Part of a small language model's weights.
Training: a variant of SOAP for these matrices, 279M tokens, 4250 steps.
Each number is 128 + 32 x the weight over its row's rms, rounded and kept within 0 to 255. Layers, rows and columns count from 0. Numbers have three digits each. The size before them is the row's rms in percent of the matrix's.

# layer 12 attention value, 128x128, rms 0.0551, rows 0-127, columns 32-63
096:108087171134132126184131127084139090155167117147135131099135100109169117150099101166123161084102
086:090188133082087116107099136104140185185091097095133104113164124103145123090145120127087133111157
106:126176111064171160107179112099098054125129087115114165130157137161106135097104122119079099173195
091:173196148110147200059098071157150136112126121080098135178135174132142118070120149189169090123184
096:136135152103097149105177115145109063095148185107067156132109105142115129120144150106110160137167
112:113083117092126073106109123125118180138091110182141045067165158124149174103131170122126165107094
106:115132079110096176137152083096109101119127155062114136130176138123119085067094176135089133184119
082:138172134149107154155123149130160144172125115176136109107124145145179182092129084094124145116091
101:130201093109137123086130070129098138103083106091111133150142130151149136141131193139120149179155
083:135133179114102127165076142140158138089138187172135179131139066163154151132108133173164127068129
086:158106145138111082087156146164153091129123187137089121079129104094068148097119102116171123135139
087:130137154174098138118088130185101177145132162155111095113118142155143117149142148118110144173166
098:106122084216135150126161107154112116144087105168157134117076126170144108115120127134175057121116
089:192180088172136154158121074189109122143132062121168088138125173115118148093107095130085144197116
087:103202147142121161120134083145082142160133112092107135101119125139110068122152182130121136139178
091:135159107130121161138102139109132097132171141115165128184129101192123121137173142174119162151109
080:107072171077142128070204115105179129140132146139158162148157068113141135070150092132080115174115
095:096111153139090103118163151067088110118159134163088147136189125129124159083116109196121130120109
091:112088149094157183132159146131075142131205143151136160106128171138144124187137149136123056128050
084:086153097111101143060110159092110109143130159137108112076134096080122116147119165118163158195184
085:108109102123091103119118123108134135116138123105134166158156126088098168131140183122168187129176
112:172169070140169187152142064098089102121148114091170124164148113122133145112146112151094141163146
081:095126152102199094068119141112130154119144134104156111146117082129144134181100139134197088075101
089:135132085069119157142196109123133102124149170123096116161095150141117102132147115116126088153145
103:130124157120154101112101149111158130139092145161165120167109120103125155134094078152141175115110
090:088169098175109146143137117119052093128067093144100093063097151104131105140159128119145126101128
091:106133181111139120157067079155138101139139195108106104112178067102126093077136158158127134186136
090:145150148149124152061176151120110105161148160131149110096097065117158122146180155136146130089130
084:122109162154056093090145106126198138187150101131131098105140170112114151088133063123124151090088
099:144164102116147173083143103102130092168147085067124125120119086140187158079115103170056109161182
081:161104104176095141148152141181147094114128109109156076146050140130086147132117174091086135088049
093:106129154157087067118125160147202147165157140149126070086109114086093143112181109142116122109131
112:090128135183125139138097191134157162111154149132083086145081160062145075139136118142191128112078
099:147108111095171111144030140158127137074121126115149096147079104126142151147169143172133143085077
098:166205191130113142139094151155163129137105101129158095090124054139115097095146090156093129138147
099:161138077145078153163117099152103119135097156177162116184074120120149135156173149108158086109106
103:110142138150118119126091136147089086126069138102204149107084088161148037154100058123142061131156
112:114086206145111084206074126107121113139122122112133191148094149135127135140142108146143167126084
098:159146143119133081114149101157119184161141062143083162152065124121102115130116070119154125138158
106:087111098127074169160143112085131121135137132182061130118121158090117100098110130127113147143076
107:123150091108132130139200146111127157141035096117092100154109131130110094124065190150141140170149
102:085119152075228085085154143127127148159116125121108104138127103146102135153139145170153118101160
103:156141136088105184135147088139131087147077087110113152135080152163129172112098098094151082141171
096:123107109132135147129128098130154122166118165119127065160076164079175101137088116104125113139147
108:122185067090195192150113163122138182087167138046099081159144151125146108136109150149102128161155
109:112090084113183097130165116122105173173138113137125102121092178176135123094144157101134120181129
108:158122095135097132138211112144145161157088133202170099146146121180143100109104056097118103152074
111:135136151100151069129079112144164156124111177128128071142100104134150123082129111134083176119166
104:048080173082117165107095136110113114137138085130134160109189105149077127138133091179115148109123
104:112135056085098079219180116120127118129139110114132107088182070160173168167128134129147091125116
108:100142202121151114130045158175161176104118170186143170063147098134092147110108172146121120127093
114:119078104149134152151142181115157134129170117202121104136099140093136129186197149177141126115084
102:138112109157118149148150133123129075130198112074042089190148188036103165136161121138120056159122
107:221112152168109137136140058119179131177155158131122133126117100114085103094156156105106101152096
100:114141131150135154124116094146137128127153144116092088188162104163115064156140162134200128139133
102:101143141138153111063158162124119071110138091190106149105192084130089188093096073093173109150113
113:145152152150115160131095126162140124114146144152093097186092150167129212137184105095123114195105
105:145134161118109133110144125152125169099136092096143094153127158116147102120107160113150114111109
108:167102036145163140169134152123093127101089083102151178136121142105115109147093173059130115109103
098:120112147091112150124119085102151142143149118111158103104168100127111106098079170155047138083112
093:110108091115062132150156130125115112076140064143098136125115142175174155171096151124111177128154
112:115173116148111148062094160107113090090105135131075158059109166104142115128118150112109114152107
097:112133170146092069089108083161167130135091113148140147097167130168072120082155035122189113135143
101:171034179113148176166051124152104113115129150104177128056076135091139122138073143131127166118113
091:116166158143147183087089169125141120112092141151131090171165172131117153083183130130091141129096
100:061145090140155124221106143147126132146118129136136172096129098134172041158137154071141056121105
102:196191144181136182089100148140164126126173138122109134092114130137140140143126107119166096145172
097:148155105112141127105152099190188158142200103105121116071106099158110126164139164104152080164110
088:115157140161115074085109077128094093096090125155124147172079116145157131127150096107196179128164
104:116096105099091051112121068152155141132118128143161106173163088113104090126214098127135177103172
096:115126172169107138119062097114068118179169103073182166151085100153117092190130113174152076107103
094:159140115142106108159134127090108096129151073144059119048133182083074111134129160146118160172160
093:155119167146129116136128146086100129078117124036081162157141181089135161131133091206118191150168
098:176157109101127170041128166080153095153118123107170162088106076184156135153121134149218093080099
113:100056112092050155128102118139100174069126079139125089149143124225089153066167123107084111185169
089:112106152121150148183074155123121185142153160120073115164108200133124163152170131187113122127084
095:148159118099148170177101136132159173115136091103097124141134133200169119134156183147094143150129
108:055128135158102123139076119139084125098123199171120125130161132110104150105105140108134168099097
090:170182169074154149099145125121116153140132139080133120103152119224124156136143164134177097130096
090:073142155084136104119079206101117121146147099123127118130166110082140133074127194151153144155166
091:094128115048088112134149142171138074098098136134125109120218114102080151185108130135102134136116
085:146107158107088127114189154107119164086201154125143142100127140127133069132163134088201127121138
104:068108155128162111160156134170052214121099121126101159170106159088110162119155160159160150141088
103:119104125166104128152111165131120122104137193139103165180124134078137111184101140186199147110122
099:113132184126158107087104113147120167135093156123171127140067152129109122148119087173081181139128
094:074100126184117133117054140109093100133158183120111160132131130220103076134102163134127194111097
107:131169081088179146090143179076084113166143135121158136159142146114105171173045094128109157145112
107:142108149108177110085104152089099115130139128128117137173114128136105128135078117187190181134128
095:093098134140128137162166105100130124112093144116128111173131113159136142155122172080057106085133
101:091086061153125082162160113164123169155104134108090068190141132155156131140113177077114125130124
112:107124134140142182194115154170132159117136164132072165196124114186106099129095196114184090133168
095:115177105091126127151117160074124149149133113130091123113101112195168186091134088136092121092085
108:123154158108085082147184134108075149101112141069124139184187124102115149091141104139102171125108
107:132132125121134081106117149138100169118093086132094134132087141142093132080143146104161184123205
101:086151118114079100111112125134174100122132119086085117097101124142177125103195171114097146143102
101:116124115123122120150126114124105093154118128131149181123188091078144153190094107150129154123105
090:083153107127135104122096067083184107132210146096158131105149100089134156110138112096133104113121
113:114096112122106086137101129157135159120117143158080136167086108176102106140082081102170197106103
101:121124074144063131137171134110137078201108196124136119107133080193154082139137151114161120082104
106:125101121163116157144145195099111171089089114190173092136152126117087091133111135083123107094157
098:128172064118134151093213150124212176099083090119084090122137194184148111153148131087141150177110
102:175107202107095106154106142143131200140113144098133128109093148140133127171104131149150136107081
095:093152142099125122112163124169160122101096094198158110106116137134101152091154148132176111113119
092:140133133139085119114186140122178136102143150160187125072124143198077169082138129143118132165093
098:105134094116151118078060145106073133072101124143157095112131119087170116090128156155113106106114
101:156112132177173207140147118107141078127111107079113168065143102123166106092119137224173096138128
106:136164128083133152101116147150165082162096117157146107176097106162114124157161083140113143144139
111:180132151136075160120114090136101124095130097133106188127129150156118137162128174139107116085127
103:094085110123134162197132134123166060116137136076147085094123171092143155148104107127129151116120
120:158159157152165079087090124160129153129110161123130155172147195123111096110136131160147146094075
119:115120120081103113117116126127136146169090091109124098173158089181116149116115112142202159072152
107:099169173115087075170152126158142111100156123128106072138132088114110177168159135111087157104075
112:165102157084070190154108127113128100038219160111104157149146122124082152157126136183116067083137
103:125205143097147149096134147166148155084130086241117110116181181107165159093100122134099124096145
114:107087045158124087131115092143149130159136119136144189183073193105125093087125111099140121087121
103:105091145108162138099042178104146135126175199077154097101099079146145053107146189101163142154167
104:141129116183154111160066142124076090177102140128116087137121120113135099107119050090138118145109
106:100087186108189161158082129112108155163168132172109140101095131084147147126099110120093147132088
099:127149137160111121126099066140142137114151125062121136138189087145129143143128146207140113129116
112:053119142124123142175155088165142126078115151108141127121097088105109099094099148160121068174118
098:135071077188126103202119146118102092110111121151162173099116082138096146107083099133136127085116
102:121138136147130161132140099131097106169188060107123153166157126147156134133145124119166118113110
092:071085104181114141139125137092102151098106115160123077105122143117137089158086099119131122140109
093:119107156129102152125148108089124134133175092198153139152173110154141066130156069091091142111156
103:118138107131054123102136109110145118131158073107129133127140207145151116110090171099111130145149
105:107148110049121150143139122162093167125136113157127099114139134152126106128093146148155173182130
097:108122084150107102132139132162147070123129075118156151111105119099112120118157099154099120109090
105:165138124089148145190085092055099122117126113085123139145126118194172115062106128130110146146173